config = dict(
    n_layer=24,
    d_model=128,
    n_head=4,
    n_kv_head=4,
    head_dim=32,
    d_mlp=1024,
    vocab_size=5009,
    activation='gelu',
    norm='rmsnorm',
    norm_place='pre',
    norm_eps=1e-05,
    positions='learned',
    qk_norm=False,
    attn_scale=0.177,
    bias='none',
    tie_embeddings=True,
    parallel_block=False,
    extras=['capped logits'],
    init='trunc',
    init_std_qkv=0.0442,
    init_std_o=0.00635,
    init_std_up=0.0442,
    init_std_down=0.00635,
    optimizer='muon_variant',
    lr=0.00333,
    lr_mult_down=1.5,
    lr_head=0.0113,
    grad_clip=0.5,
    warmup_steps=200,
    schedule='wsd',
    decay_fraction=0.307,
    decay_shape='sqrt',
    final_lr_fraction=0.0,
    batch_tokens=32768,
    seq_len=512,
    doc_mask=True,
    train_tokens=304600000,
    steps=9296,
    dataset='wikipedia_en',
)
Each number is 128 + 32 x the weight over its row's rms, rounded and kept within 0 to 255. Layers, rows and columns count from 0. The size above them is the row's rms in percent of the matrix's.

# layer 12 MLP up, 1024x128, rms 0.245, rows 715-768, columns 0-127
size [ 97 101 108 100  89  93 108  95 100  92  99 100 111  92  99 105  97  94  97 101  77 101 100  99  94 107 114  98 104 102 100 102  75  99 104  98  98  94  92 106  84  96 104  90 104  89  90 109 106 103  95  95  97  96]
[[ 69 101 151 129 103 168  66  94 106 142 175 102  69  98  81 105 130 150 151 108 150 162 118 114 122  80 183 126 135  71 150  89 151 144  89  82 104 147 109 160 124 107 201 142 131  91 163 112 165  72 120 103 133 149 104 144 103 157 205  66 176 119 183 133  98  89 139 108 127 154 105 111 165  86 124 121 194 132 148 135 165 153 154 158 109 146 153 110 112 183 100 128  88 157 150 133  90 105 147 130 153 177  94 138 130  97 119 126 159  76  90 139 137 129  70 110 130 193  60 102 151 150 122 168 163 134 105 128]
 [124 115 104 110 140  79 142 114 125 161 160 127 145 167  84 157 157 121 125  96 104 148 118  97  58 110 141 109  68 101  70 106 146  81 147 143 103 169 156 119 142 177 108 154  93  88 141 160  93 131 135 153 158 157 136 118 137 118  93 129 106  61 144 161 154 114 113 154 181 118 145 172 155  97 182 129 178 173  84 142 171  96 155 222 116 138 125 128 119 114 111 171 136  56  85  99  93 139 133  98 107 132 116 122 121 111  78 139 145 122 127 201  96  73  94 178 206 112 130 121 133 127 143 147  76 150 198 162]
 [ 77 133 111 106 131  84 141 154  64 148 163 190 172 133 160 145  75 135 144 104  87 203 105 112  81 162 127  80  69 115 221 124 129 143  91 195 105 149  84 145 121 210 142 125  80 106 140 181 115 136 120 128 154 148 124 145 146 143 121 106 145 126 167 161 121 141 139 117 121 101 106 184 181 160 111  62 155 149 141 152 151 117 108 123 112  82 130 108 198 133 125 100 196 115 123 127 154 124  96 153 186 150 165 133  81 105  98 137  85 148 133  95 141 177 110 151 148 133  92 127 139 143 121  75 152 164 129 144]
 [160 113 107 139  95 115 143 151 149 153 121 113 149 126 136  85 115  88 143 199 146 132 131 108  82 175 156 100 107  94 179 118 189 123 150 109 190 111 135 112  95 148 113 105 116 111 193 120  63 146 144  91 114 164 129 170 159 169  92 101 175 120 100 128  69 116 134 132 146 108  69  89 176 112  55 149 131 120 118  80 166 155  68 102 151 149  79 101 111 114 141 101 168 138 106  79 164 121 120 127 146 128 143 163 115 168 179  75 108 142 184 170  57 111 112 104 110  72 126  65 167 169 124  78 109 118 122 141]
 [127 101 140 203 119 198 166 142 147 159 136 159 143  79 135 114 122 156 177 118  74 171 201 126 140 124 200 179  83 126  67  56 110 132 153 102 179 141 107 113 121  95 137 143 174 114 171  75 130 182 131 164 121 150 122  69 135 161 102 138  90 168  73 157  96 122 161  84 145 146 153 110 112 144 135 103 129 105 153 133 177 164 114 129 130 166 122 129 122 154  84  91 119 140 181 172 117 155 122  90 129 124  97 172 136 165 122 144 121 140 197 131 138 180 126  97 176 120 175 175 114 147 186 121 146 108 118 113]
 [122  82  76 134 118  86 153 126  92 148 104  94  87 183 121 159  86 130  81 109 200 110  95 147 107 116 161 112 134 167 172 113 111 176 104 123 122 163 128 200 128 149 161  96 133 108 113 129 151  83 141 146  94 101 124 159  91 118  83 106 121  98  88 135  99  77 148  96  77 107 174 175 142  94 117 159 141 104 112  94 172 105 185 190  81 156 142 119 161 130 216 138 147  98 149  81 169 178 116 111 101 150 114 123  60  65 110 161 105 126 141 177 160 142 134 124 152 118 170 162 124 138 109 142  63 127 107 112]
 [165 114 123  49 159 105 134  90 105 116 109 176 122 119 193 166 127 140  99 194 104 121 164 156 145  92 145 146 170  89 109 164 121 103 121 106 123 149 107 115 109 104 148 156 157  94 156 149 152 194 162 108 116 130 145 135 158 141 128 155 152 104  84 133 155 140 153  77  99  88 121 162 112 174 139 125 134  77  89 207 113  87 112 182  71 130 109  97  73 136 160 198 124  65 165 159 167 115 160  82  87 128 170 125 151 118  98 128 140  64 137 145  75  77 150 127 106 158 173 125 160 139 111 133 149  74 121  78]
 [121  95 125 124 130  84 175 182  69 172  96 114  59 192 119  81 179  69  67 164 121 133 103 109 101 117 120 150 157 136 112 181 139 179 105 110 137 145  96 157 126 114  92 135 157 139 119  40 200 126  95 116 135 190 151  70 167 112 113 122 104 151 125  99 114 116 113 139 125 146 197 108 159 132 167  94  80 134 129 137  78  89  75 128  82 137 117 140 114 129 118 135 128 170  96 172 125 152 103 116  97  95 124 140 139 157  96 100 148 109 105  81  81 149 136 137 158 158 154 123 139 137  85 185  60 129 100 161]
 [ 87 128 127 182 138  71 103 139 122 131 147 131  78 131  95 161 129  96  91 100 169  52 123 115 146 136  93 116 109  75 107 117 117 183 155 151 101 121 111 157 119 170 173 125  90 180  79 112 126 120 133 171  78 190  70 160 114 163 129 183 150 148 123 104  98  82 188 107 136 129 140  85  90 143 104 160 150 108  89 152  92 158  66 153 149 124  89 142 141 138  76 115 170 114 142 117 107 127 182 113 167 128 172  85 128 181 174 118 102 137 190 109 118  86 146 157 107 169 140 147 114 122 155  87 118 204 107  83]
 [189 111 176 118 127 125 120 147 120 130 113 105 122 125 139 194 128  99 154 156 127  57 151 139 153  65 145  90 130 104 140 170 139 139 178 142 154  88 183 113 140 100 152 108  97 117 159 161 149 160 124 121 146  90 143 132 163 187 152 112 142 183 139  87 109 100  77  48  67 140 127  97 168 106 114  63 135  81 147 106 107  97 133  74  84 185 124  98 114 155 150 167 132 127 122 131 115  89  97  98  91 138 189 119 143 112 152 139  77 123 146  40 127  72 117 122 101 115 125  79 127 180 123 147 113  56 109 145]
 [104 175 145 161 144  73 135 135 148 149 118 136 164 186 127 114 156  64 129 129 134 125 156 104  99  85 114 170 125 156 113 175 157 172  87 108  79 139 142 137 150 173 108  91 132 159 146 119 106 150 119 138 125 133 185 171 124 108 171 125  79 153 177  98 171  71  86 178 153 151 106 138 146 149 116 101 174 167  30 144 144  83 191  55 154 122 101  86 146 105 155 139  96  98  97 149 170 100 130 102 127 104  92 123 106 131 105 174 163  84  95 121 117 114 117 162 163 177 151  86 108 127 121  71 121 115  68  89]
 [203 116  91 188 117 124 121 102 133 163  53 122 129  90 135 173 119 152  89 197 224 118 137  98 109 169 126 176  92 111 132 127 162 147 172 176 109 125 129 102 119 142 112 185 157 125  96  99 154 101 130 108 123 160 152  91 136 114 151 123  90 171 103 116 147 102 125 122 187  68  99  91 159 120 138 130 133 105  74 172 145 107 118 151 138 183 155 140 186 165  94  76  97 139  93 113  47  82 124 152 155 127 146 131 142 132  75 137 154 126 121 161 112 174  86 124  87 138  45 111 106 118 147 129 129 131 151 121]
 [ 94 121 108 133 126  70 112 112 128 172 130 176  85 158  59 125 139 164 149 151 170  78 164 169  71 162 188 120 103 120 125  95 170 139 232 128  93 186 108 126  69 148 130 155  64 137 136 156 146 159  97 126 127  98 115 124 121 162  93  58 133 218 146 147 124  80 123  71 119 140 155 139 140 127 134 154 124 142 132  94 141 117 106 165 133 126  99 119 136  88 111 115 164 142  80 116 160 135  80 132 102 123  83 123 127 132  60 187 146 108 101  82 153 108 100 125 100 102 169 121 129 148 110  94 172 112 143 173]
 [114 147 126  59 189 123 168 110 119 119 154 118  70 143  87 172 115 188 157 118  64 124 129 110 146 101 110 145 158  86 112 119 129 175 138 148 114 182 125 101 170 115 141  91 128 130  79  99 125 139 101 122 122  92 125  95 132  67 155 184  98 115  76 105 150 102 164  68 126 173 114 138 141 112 114 163 171 150 100 197 111 136 153 150 164 146 112 116 141 169 111 132 184 129  82 178 110 162 115 145 122 129 117 198  95 134 101  84 186  82 155 126 148  98  75 121 126  77 183 148 147 210  97 123 140 177 137 117]
 [105 141 121 116 113 147 162  67 198 134 122  92 101 138 130 112 168 101 130 190 167 103 107 156  87 102 171 159 142 115 107  89 120  55 157 117 129 125 129 168 139 143 217 147 135 172 161  85 190  99 100 200 133 143 151 116 163 149 174 150 114 130  93 105 158  58 167  98  85 166 110 147 136 129 156 123  98 113  77 133 119  89 117  84 104 130 116 119 166 161  95 158 122 185  69  87  89 121 115 162  90 110 122 145 138  90 101 174 117 140 101 137  66 152 118 154 118 159 121 145 180 122 153 174  74 102 153 137]
 [111  87 161 174 103 161 109  97 116 170 144 115 174 100 121 172 103  98 134 111 138  85 129 155 132  72 140 132 133  20 150 132 120  84 163 129 128 155  94 120 143  72 118 145 112 133 126  83 121 119 102 182 181 141 147 144 148 127 135 147 162  92 180  71 158  97 150 166 125 107 187 120 124 102 177 153 158 101  83 156 148 114 137 126 160 196 130 134 156 109  90 117 154  93  64  58 119 168 142  93 129  93 100 146 126 100 128  77 175 117  99 127 141 142  62 198 133 132 178 138 147 136  88  95  94 137  73  98]
 [154 114 131  91  93 105 131 160  60 180 179 116 139 175 134 138 178 130 104 166 158 131 118 148 111  80 121 165 117 101  91  79 180 132 103  64 117 116 115 135 116  76 181  95  86  40 159 109 102  99  94 133 135  90 139 137  99 141 159 120  81 141 177 157  81 128 119 111 173 109 126 121 155 108 160 145 166 187 146 122  83 113 138 118 125 137 126 155  65 152 101  75 135  85 172 123 134 163 146  77 122 134 128  86 117 127 108 143 117 143 143 135 134 133 101 136 192  87 116 146 121 194  85 102  55  94 126  53]
 [143 114  73 123 116 129 141 107 102 168 126 168 106 152 163 202  50  69  87 137  76 168 148  78 127 102 106 108 149 117  87 118 121 135  77 113  86  96 111 189 119 127 144 153 146 131 132 173 113 146 100 162 138 144  59 101 138  99 140 119 113 131 104  70 173 127 134 136 141 113 116 124 100 142 165 118 202 174 129 103 163 179 168 115 149 117 175 101 156 159 126 102  81 158 208 127 117 139 122  95 111  75 159 123 161 159 136 171 118 118  92 139 100  43 169 120 137 141 114 163 111 178 193 112 156  95 121 122]
 [166 120 115 102 115 101 115 102 121 118 151  83  87 159 110 141 159 132 101 192 122 103 129 141 146 150 166 138 169  73 158 145 140  82  78 172  85 112  86 123 116 135 147 126 155 161  79 119  89 140 144 127 128 172 171 143  82 190 140 201 107 183 132  83 158 159 100 110  95 103  95 116 126 144  55  93 138 118 137 163  93 119 138  91 129 155 117 131  93 115 183 125 106 133 102 106 131 130 104 125 153  88  51  93 132 127 174 196 127 122 141 116 137 169 115  95 173 158 161  82 212 116  64 164 117 183 146 169]
 [132 154 127 109 164 151  96 162 142 182 132  74 128  99  86 200 117  99 159 153 108 136 105 184  99 105 118 138  85 115 105 124 148 155 129  97 151 133 147 167 122 121 154 118 140 124 126 139 114 130  94 118 127 115 123 169 125  94 119 136  75 128 106 160 129 159  94 170 143  74 131  66 176 145 107  86 141 171 105  92  98 129 131 137 168 153  69  90 140 133 158  37 188 129 181 128 112  67 130 133 158  95  97 133 139 140  47 143 114 120 178 183 119  75  79 119 153 165 104 162 134  76  63 157  98 107  76  77]
 [ 85 135 152 124 106  88 186  91 135 105  92 149  85 125 110 161  80 139 146  83 100 122 137 160 111  96 110 153 121 103 138  49 144 117 100  87  84 201 134  92 161  93 144 153 147 133  85 120 101  84 153 106 128 120  54 144 135 185 124 170 160 133 149 136 111  90 161 129 101 150 178  66  95 120 109 172 172 182 113 159 100 156 130 133 167 138 141 143 119 185 158 159 136 110 160 142 104 111 188 122  96 124  61  69 153 103  97 161 145 145  85  88 119 124 115 159 176 127  86 124 175 138 167 131  73  82 128 168]
 [165 142 109  94  86 156 121 100 160 112  98 158 148  90 180 138  85 116 109 184  62 109 165  99  93  50 190  98 126 157 144  86 106  87 149 160 157 112 170 129  81 164  84 111  84 194  80 141 110 113 115 113 140 107  83  73  92 131 134  86 112 117  90 127 170 127 146 119  96 112 150 139 131 121 120 113 155  85  98  88  71 158 175 183 138 126 138 149 123 176  91 139 190 157 107  92 120  98 179 173 157 133 142 132 156 174 141 161 118 107 101 114 161 155  77 150 108 108 102  84 128 166 115 162 106  96 143  80]
 [158 141 148 127 121  89 128 141 133 168 131 100 144 107 147 144 153 109  76 136 167 176  42 110 137 111 122 148 108 162 165 154 141  80 139 139  96 131 131 159 111 137 143 131  98 158 141  68 182  75 109 147  87 194 122 157 135 117 119 152 122 180 129  66 208  83 140  72 121 111  95 140 137 128 145  85  98 177 100 143 134 165 136 149 166 117 174 133 107 112 123  77 102 117 150 143  94 213 109  88 110 112 155 173 181 128 102 132 165 116  37  93 146 124 132  95 177 138 118 124 149 103 169 123 110 141  66  70]
 [149 136 124 122 118  70 160 156  69  67 110 160 121  80 120 166 159 146 109  96 109 129 119 147 127 119 124  97  89 134 153 104 129 127 171 150 172 136 147 152 145  71 155 136 132 134 112 153  97  34 170 163 188 100 172  78 102 154 119 131 188 101  99  95  67 131 120 119 143 153 136 142 120 133 142 145 147 107 199 127 147 164 114 152 153 172 126 114 139 149 128 113 133 204  73 124 179 159  64 123  81 174 127 136 140  66 110 112  95 185 200 132 145 131 115 131 144  91 156 148 122 175 149 119 193 163 168 132]
 [107 105 140  90  81 158 161 127 143 111 211 135  74 145  96 143 112 184 148 108 117 167 156 177 108 141 140  89 119 135 131 157 151 196 160 133  92  91 118 139 111  65 102 118 121 140  98 151 123 113  96 113 134 133 104 118 113 129 127 111  75 164 107 111 139 157 144 194 111  97 131 144 110 146 118  52 167 120 178  95  51 124 104 162 120 122  92 131 130 182 186  86 119 112 152 156 102 124 154 161 126 127 177 108 183  99 109 138  45 103 163 226 145 162  78 135 100 158 164 141 139 124 178 147 151 118 114 106]
 [131 105 145  75 102 156 170 124 145 107 160  87 196 146 154 161 168 171 139 110 103 183 182 151 122 131 100 176 116 129 113 153 128  72 138 168 145 176  77 171 110 193 131 121 106  72 102 133 129 149 154  92 112 158 173 149  88  75 167 152 140 112 131 164 101 118 136 169 147 125 125  93  80 121 206 123 121 171 146 169 161 136  87  99  90 132 146  96 144 139 139 158 157 133 142 134  80 195 122 163 104  88 108 139 153 103  94  52 126 103 111 152 182 144  99  89 169 183 116 123 115 194 140 109  92 126  89 126]
 [ 91 154 160 146 187 130 133  90  88 160 137 187 129  74  72 114 149  91 124 175 130  74 150  82 185 136 151  76 141 137  81 148 149 122 135  81 181 113 137 156 149 121 149  77 126 164 134 158 157 168 147 122  77  83  97 137 129 103 115 163 169 118 123 137 113 132 118 100 108  93 118  97 136 146 152 187  73  67 116 111 181 154 147 156 131 123  78 123 128 148 116 156 194  93 144 131 147 172  50 138 142  46 143 114 124 146  92 148 147 136 123 131  97 127 107 121 182 161 189 106  80 120 106  77 136 105  73 126]
 [139  74  74 132 186 124 183 140 110  91 166 121 162  85 137 212 112 162 132 138 135 111 128 141  79  79 170 139 133 164 143 127  96 112 157 182 127 184 119 100  91 182 171 124 125 126 166 102 104 151 148 130 115 135 169 130 138 112  50 103 122 117 109  87  86  94 120 184 140 134 192  98 142 157 185 107  99 169 166 143  87 134 127 147 177 146 164 178  84 130 103 110 141 127  79 178 119  35 124 119 136 128 129 111 130 129 179  89 125  88 178  94 115 184 114 128 157  91 111 123 152 131  87  99 109 129 137 133]
 [ 98 147 129 145 117 143 158 132  76 131 112 125 143 147 123  62  92 172  91 133 151 179 168 191 102 169  83 150  45 116 119 113  57 132 107 124 149 124 115 146 106 129 158 126 145 145  75 110 138 178 122 143  95 101 119 137 141 105 153 140 167  89 146 163 166 114 156 184 109 129  97 101 192 132 131 116 126 183 144 157  68 139 210  83 169 121  93  59 150 140  76 177 141 133 136  93 135 159 103 130 154 186 173 132 143  97  83  70 114 123  92 102 146 112 107  96 137 169 105 144 140 141 144 130  57 168 150 133]
 [110 137  84 129 107 173  77 174 175 169 112 130 159  96  80  85 109 148  77 147  70 129 126 154 126 102  18 142 110 118 195 116 141  61  93 110 153 136  56 136 145 139 155 125 150 157 122 123 124 167 105 135 161 117 170 136 136 154  88 135 115 175  93 157 143 137  70 167 128  83 170 123 112 132 131 137 141 104  84 111 123 112 103 186 155 101 181 167 115  83 199 150 159 105 120 111 195  63 107 128  79 153  93 111 131 134 175 127 166 141 151 111  91 164 117 148 137 124 150 108 147  97 105 168 143 104 121 139]
 [156 133 148 104 122 104 128 139 216 162 113 131 114 133 158 109 102 131 164 112 143  68 111 127 115 183 139  92 173  66 106  80 139 234 110 134 163 119 105 157 160 180 112  88 150 130 183 117 111 144 147  99  78 134 176 118 100 179 142 143 141 143  75 113 107  84 109  84  82 101 101 108  63 168 117 136 117 128 167 155 145 115 148 193 155 105 155 109 162 155 151 100 117 167  47  97 129 147 165 113 140 113 136  98 118 147 130 134  97 150 169 108 107 176 117 143 180 188 120 166 110 173 110 171 126 157 128 109]
 [202 161 113 145 151 148 163 181 130 139 117 135  80 133 115 197 120 177 151 100 104 120 155 139  90 127 129 104  88 112 205 132  49 105  65 142 183 185 169  98 126 141 131 106 136 137 117 152 112 111 122 165 151 117 146 150  57 134 140 135 150 110 170 104 113 105 218  95 103 108 114  82 105 143 146 153 136  93 111  98 108 145 129 104 181 154 212  81 117 127 110 128 128 118 134  84  89 137  81  96  95 148 103  88  98 102 157 143  90 130 113 187  88 155 123 109  92 126 175 113 113  91 144 165 108 116 154  79]
 [156 116 130  95 123 116 118  91 156 143  69 100  89 138 167 146 168 176 128 105 141 150  92  96 124  88 118 158 114  98 106 137 129 151 146 110 161 172 143 168 117 119 189 134 181 126  74 146 163 183 183 109 180  76 125 178 134 101 131 152 116 150 176 122 186 112 130 193 127 192 175  76 156 159 138 149 159 170 139 137 120 213 142 111 170 166  79 118 146 119 128 113 180 123 164  90 116 139 128  87  53 108 122 117 189 103 188 155 121 125 140 104 128 119 106 165 103 125 153 120 182 163 153  88 150 118  99 103]
 [156  94  68 156  97 101  63 114 191  94  69 150  89 101 109 124 136 137 104  83 181 157 128 113 107 119 159 135  94 152  81 122 132 135 103 132 125 109  66 104 113 133 121 126 109 112 104  90 163 113 146 147 132 127  99 142 135 151  49 121 189  71 141 180 139  69 176 147 195 130 107 188 130 150 161 129 115 128 130 162 108 143 167 169 139  62 154 146 112 182 127 161 151 166 117 158 123 119 152 147  75 144  65 129 134  78 117 146 158  52  70  82  96 183 143 117 111 133 127 157 140 136 156 123 134 165 103 109]
 [108 139 136 166 136 131 204 157  85 157 149 129  87 169  61 121 171 184 141  53 138 128 158  62  93 158  71 130 110 152 205 112 118 145  68 183 102 166 161 140 140  75 135 119 143 126 190 141 118 107 136 166 180  57 110 167 133 139 108 140 101 141 153 102  87  94 134 110 109 183 158 152 131 187 152 166 152 109 149 107 108 130 121 142 117 167 128  98 165 180 112 164 130 144 134 127 106  93 156 114  94 110 109 136 125 138 109 146 129 130 149 152 159 145 123 106 179 140 119 148 136  91  98 153 183  48  83 110]
 [233 140  79 105 144 143 116 150  33  98 152 130 129  97 141 150  93 111 135 132 158 124 113 117 147 147 178  83 124  90 161  98 163 136 138 136 134 127  71 138 127 103 133 131 143  87 113 126 128 104 142 191 113 156 149  82 100 133  81 123  82  57 107 188 152 148 109 130  75  61 136 124 126 151 100  70 149 138 161 140 131 190 154 186 122 108 142  93 148 165 142 111 110 145 198  92 138 118 148  97  90 140 133  87 141 168 145 148 101 153  94 194  79 136 120  98 170  93 146 139 150 149  83 121 142 117 112 188]
 [111 122  92  84 159 202  47 139 151 123 115 128 109 135 132 157 139 116 162 154 165  88 102 124 106 100 131 190 158  61 133 134  63 155  92 102 108 160 134 122  96 145 155 181 146 152 125 139 136  95 106 153 102 124 142  94 108 152 107 130  98 155  86 108 122  89 109  68  90 141 138 117  90 147 119 111  83 170 119 121  59 126 181 120 118 143  98 171 196 179 141 133 137 153  97 111 151 126  65 155 160 107  86 185  70  69 161 151 129 133  97 137 133 164  88 129 199  85 123 158 110 158 142 121 171 137 186 114]
 [101  89  89 144 141 135  94 132  59  82 108 130 113 181 165 165  50 152 123 103 130 182 117  75  81 144 138 104 142 129  76 124 120  92 153 119 145 104  99 159 113 101 112 113 145 127 127  91 172 158 182 117 125  89  71 165 135 153  96  85 111 125 144 134 162 107 128 132 164 131  75  99 172 154 149 102 132 174 111 132 170 138 120 188 159 125 104  60  98 166 160 153 103 137 154 116 107  98 169 134 131 141 144 136 109  98  96 105 134 198  71 118 123  84 165 131 183 116  33 103 153 121 133 174  90  70 114 155]
 [152 108 154 192 121 100 150 120 141 194 144 117 182 175 142 135 184  98 105  92 158 102 129  83 145 119  99 120  87 154 138 166 144 142 108  69 160 118 163 115 140 149  74 130 131 108 127 175 146 179 118 226 106 113 100 148 178 135 185 142 137 143  90 111 166 136 185 152  90 168 134 151 155  95 149 165 149  73  66  87 121  99 152 121 156 111 119  82  83 144 162 109  91  57 105 122 144 115 104 124 129 113 141 168 169 161  57 161 152 143 108 119 105 181 134 146  93 118 155 171 103 139 109 144 155 172 159 112]
 [ 91  96 170 123  82 144 161  90 146  98 138 128 160 168 149 121 147 173 118 133 142 135 123  87  97 132 185 127 156 120  55  90  84 196 153 155 123 143 133 123 138 146 131 108 149 100 102 157 187  59 153  95 115  91 120 117 161 144 160 108 100 160 142 126 113 146 150 105 157 162  97 122 142  96 151  84 128 124  47 152  94  69 140 165 134 137 150 149 101  80 134 126 174 132 114 175 113 136  17 174 124 143  98 169 138 113  86  57 157 132  93 133 152 158 119 193 189 146 120 135 130 141 169 175  94 117 112 105]
 [ 87  91 117 121 186 152 159 195  93 151 181 139 178 123 129  81  89  90 167 150 136 164 119 104  78 154  89 148 186 141 123  95 122  63 177 175  94 130 102 150 129 119  77 148 170  92 140  66 130  84 106 134 133 145  75  82 168 121 135 162 148  96 169 161 107  24 146 130 140 114 135 145 122 109 141 120 158 115 154 151 133 161 134  93 112 144 100 130 131 135 144 113 117 118 142 139 203 135  71 141  94 165  93 116 105 173 101 159 125 194  84  95 153 128 119 155 129  87 148 102 134  63 126 149 167 110 103 150]
 [122 106 113 114  60 102 116 113 152 150 134 157 104  71 102 144  92 172  61 141 200 139 180  90 162 103 102 126 163  97 142 150 186 154 113 113 101 148 119 143 162  80 108 131 113 171 219 131 189 118 110 127 116 141 108  88 133 147  78 103 147 136 182  91 118 120  96 150  73 125 139 148 138 149 197  58 162 148  57 123  93 111 122 121 105 164 132 113 184 111 157  94 192 136 146 109  92 178 154 111  97  99 116 129 110 149 151  80 126 139 110 132 129 115  84 145 130 162 125 133  94 137 113 175 126 141 205 116]
 [ 92 124 113 118  97  93  96 172 163 160 105 129 149 151 110 140 110 205 164 195 157  98 125 142 130 183 126 115 101  64 116 127 194 109 135 135 170 131 109 119 155 128 173 101 123 173 117 123 143 188 100 144 126 180 103 116 183  81  86  89 154 115 150 155 164  90 121 100 147  79  88  95 109 164 112 133 148 142 172 150 126  95  83 129 149 145 103  26  97 141 117 153 136 115 156 172  84  68  82 161 106 100 159 118 148  55 114 117 125  99  81 137 165 153 129 139 127 107 140 137 111 106 101 125 117 139  87 207]
 [175 143 108 144 115 132 133 130 136 102  81 119 156 176 165 158 109 143 122 142  72 100  89 123 153 103 104 102 182 135 155 114 122 153 170 114 175 173 145 180 147 129 102 171 155  79 133 157 147 129 180  81  86 123 162 132  99  88 178 114 136 130 160 119 152 184 132 132 169 137 131 165 191 111 158 155 118 104 164 174 106  94  44 152 193 143 161 102 125 111 141 186 109 129 155  57 132 128  84 117 102 109 117 139 111  77 140  76  84 115 142 163  60 147 166  67 107 122 100 130 108 153 122 103 193 124 175 100]
 [122 144 135 183  94  73  50  96 156 108 135 160  88 165 128 202 161 158 113  98 143 102 147 109 113 154 119 137 110 118 127 130 136 180 138 162  95 183 141 187 144 166 164 102 158  79  80 179 118 156 114  74 151  86 132  93 115 116 122 120 131 146 104 139 146 176  59 116 153  91 102 118 149 128 145  57 185 115 145 157 116  81 171 121 125 146 110 146 175 186 121 158 130 207 143 115  84 177 110 156 149 122 131 145 113 128 122 161 126 145 138 112 105 152 117 114 161 105 217 130 128  92 136 115 119  85 108 195]
 [156 143 124 110 135  84 113 141 141  96 210  93 151 118 117 141  93 105 156 117 143 174 142 139 136 143 136 124 114 115 176 108 145  61 125 170 132  98 130  33 154 141 115 124 158 137 148 179 146 119 127 148  73 173 149  93 145 216 120 166 161  93 138 183  91 176 124  87  95 116 120  52 157 126 162 111 141 123 171 107 154  58 108 188  38 122 103 117 120 148 159 102 127 153 160  92 153 124 163 124 153 109  85 112 144  70 151  74 136 118 139 136 176 114 128 119 168 148 121 106 129  84 126 134 106  90 136 175]
 [102 150 148 179 189  90 174 147 165 128 116 107 132 167 124 147  48 121 154 160 181 130 112 106 106 176 161 195 119 106 104 130 176 134 128 113 113 132 112 133 105  67 126 151 192  60 143 106 148 136  78 145 132 102 138 125 102 167  69 127 160 157  94  98 155 167  93 128 108 154 122  70 184 131 120 148 122 153 124 147 114 128 144 176  80 171 133 135 169  78 166  66 187 115 155  87 119  99 119 110  92 157 145 139 106 164 146 147 189 137 154 139 143 135 122 160 126 141  62  87 114 139 114 109  85  74 186 145]
 [173 121 121 121  94 109 144 174  98 147 106 135 128 119  86 143 137 138 131 105  86 126 124 127 152 143 118 103 119  96  66 140  67 143 133 143 141 165 144 147 131 125 190 121 156  90  82 157 142 101 134 141  94 113 126 185 129 132  93 162  85 127 149 104 130 123 130 128 181 132 129 169  95 150  60 187 150 116 138 144 145  82 117 162 158 166  57 202  89 142 106 153 123 123 146 196 130  85 150 119 194 119 176 157  89 137 161 148 116  76 161 155  80  72  34 133  89 166 105 125  89 187  85 146 134 139 106  78]
 [135 124 149 133 152 103 172 110 180 116 145 104 149 101 149 103 158  83  95 160 132 163 114 130 184  12 118  94 118 137  54 137 157 152 131 131 172  93 129 152 170 135 135  93 147 105 105  99 125 112 174  75 142 157 122 125 134 152 176 149 157  79 109 145  81 136 104 174 196 155  78  72  98 129  71 107  76 145  78 121 138 169 158 127 180 119 162 161 126  91 123 124 120 165 168  76 125 169  80 122 119 132 139 117 113 117 152 130 125  96 170  52 116 137 133 146 118 188 117  60 116 120 104 105  91 122 116 106]
 [187  37 142 167 106 108 131 204  96 145 183 141 121 150 113 169 137 117 131 138 111  98 103 137 154 135 114 153 161 122 131 143 109 147 126  83 132 145 140  84  96  90 166 147 131 107 119 175 159  78 106 132 138 123  98 105 129 154 126 188  63 167 224 124  93 101  93 160 146 107 172  59 127  79 125 111 160 146 180  83 133 133 168 120 169 168  98 108 158  87 169 139 140  95 146  83 108 112 142 134 184 146 111  85 169  89 113 115 111  98 146 122 116 170 129 132  93 123 177 154 135 179 180 136 153 108  75 142]
 [158 182 187  78 168 120 154 183  89 102 148 130  71 155 203 154 123  85 132 129 122  79 137 113 165  89 155 118  98 134 147 125 131 142 122  77 148 181 104 112 125 172 147 109 168 211 186 113 164  97 113 145 148 176 131 104  97 138 138 152 126  94  58 115 110  98  93  77  91 142  96  95 130 157  98 136  99 159  43 172 135 194 155 143 187  92 122 136 134 113 151  86 100 118 138 167 110 113  78 117 102 157  86 122 134 137 156 137 134 126  99  90 102 132 113 116 108 178 113 136 177  69 119 134 119 127 151 146]
 [133 134 126  49 149 161 170 123 104 171 130  89 128 101 178  97 120 119 103 114 131 119  85 151 130 146  56 107 123  89 135 102 117 114 112 140 147  85 141 151 114 121 144 127 162 141 140 107 140 132 119 128 124 151 188  52 164 128  75 120 158 161 112 100 106 145 162 160 133  77 129  72 108 162 108 151  64 146 197 111 179  53  92 126 163 141 119 169 170  94 126 169 171 137 141 114 145 198 103 107 141 150 160  81 122 137 204 153 103  97 115 191 118 139 151 169 107 142 160 130  98 201 158 128 190 128 103 114]
 [104  87 118 134  96 163  95  95 113 127  79 131 127 113 150  78 131 140 126 117 109 136 187 189  96 108 169 134  70 139  91 125 104 112 161 162 130 201  78 160  98 157 171 229 146 114 115 129 108 165 152 157 130 129 158 172 148 162 114 129 156 146 135 113  95 121 161 156 126 132  94 106 129 110 150 116  56  59 153 197 176 122  85 133 145 136 100 129 149  83 143 117 115 135  38  98 162 168 136  94 109 148 163 131 108  79 149 125 129 111 144  81 126 135 115 171  75 140  99 130 191 113 135  97 130 136  57 108]
 [140 134  75  91 212 138  75 120 138  83 115 144 122  90  66 172  90 118 123 104 120 125 119 139 148 107 102 131  98  88 171 165  97 144 176  83 197 124 112 135 170  93 111 112 131 113 156 161 103 126 119 142 145 120 193 108 115 150 130 171 127  70 191 122 140  89 187 106  62 132 105 127 142 140 129 128 146 137  95 153 161 132 106 151 162 162 154  50 147 102  54 202  76 151 149  93 100  95 137 150 126 145 140  77 104 116 133 138 134 110 196 139  93 111 104 143  95 148  78 147 122 108 148 173  95 170 120 144]]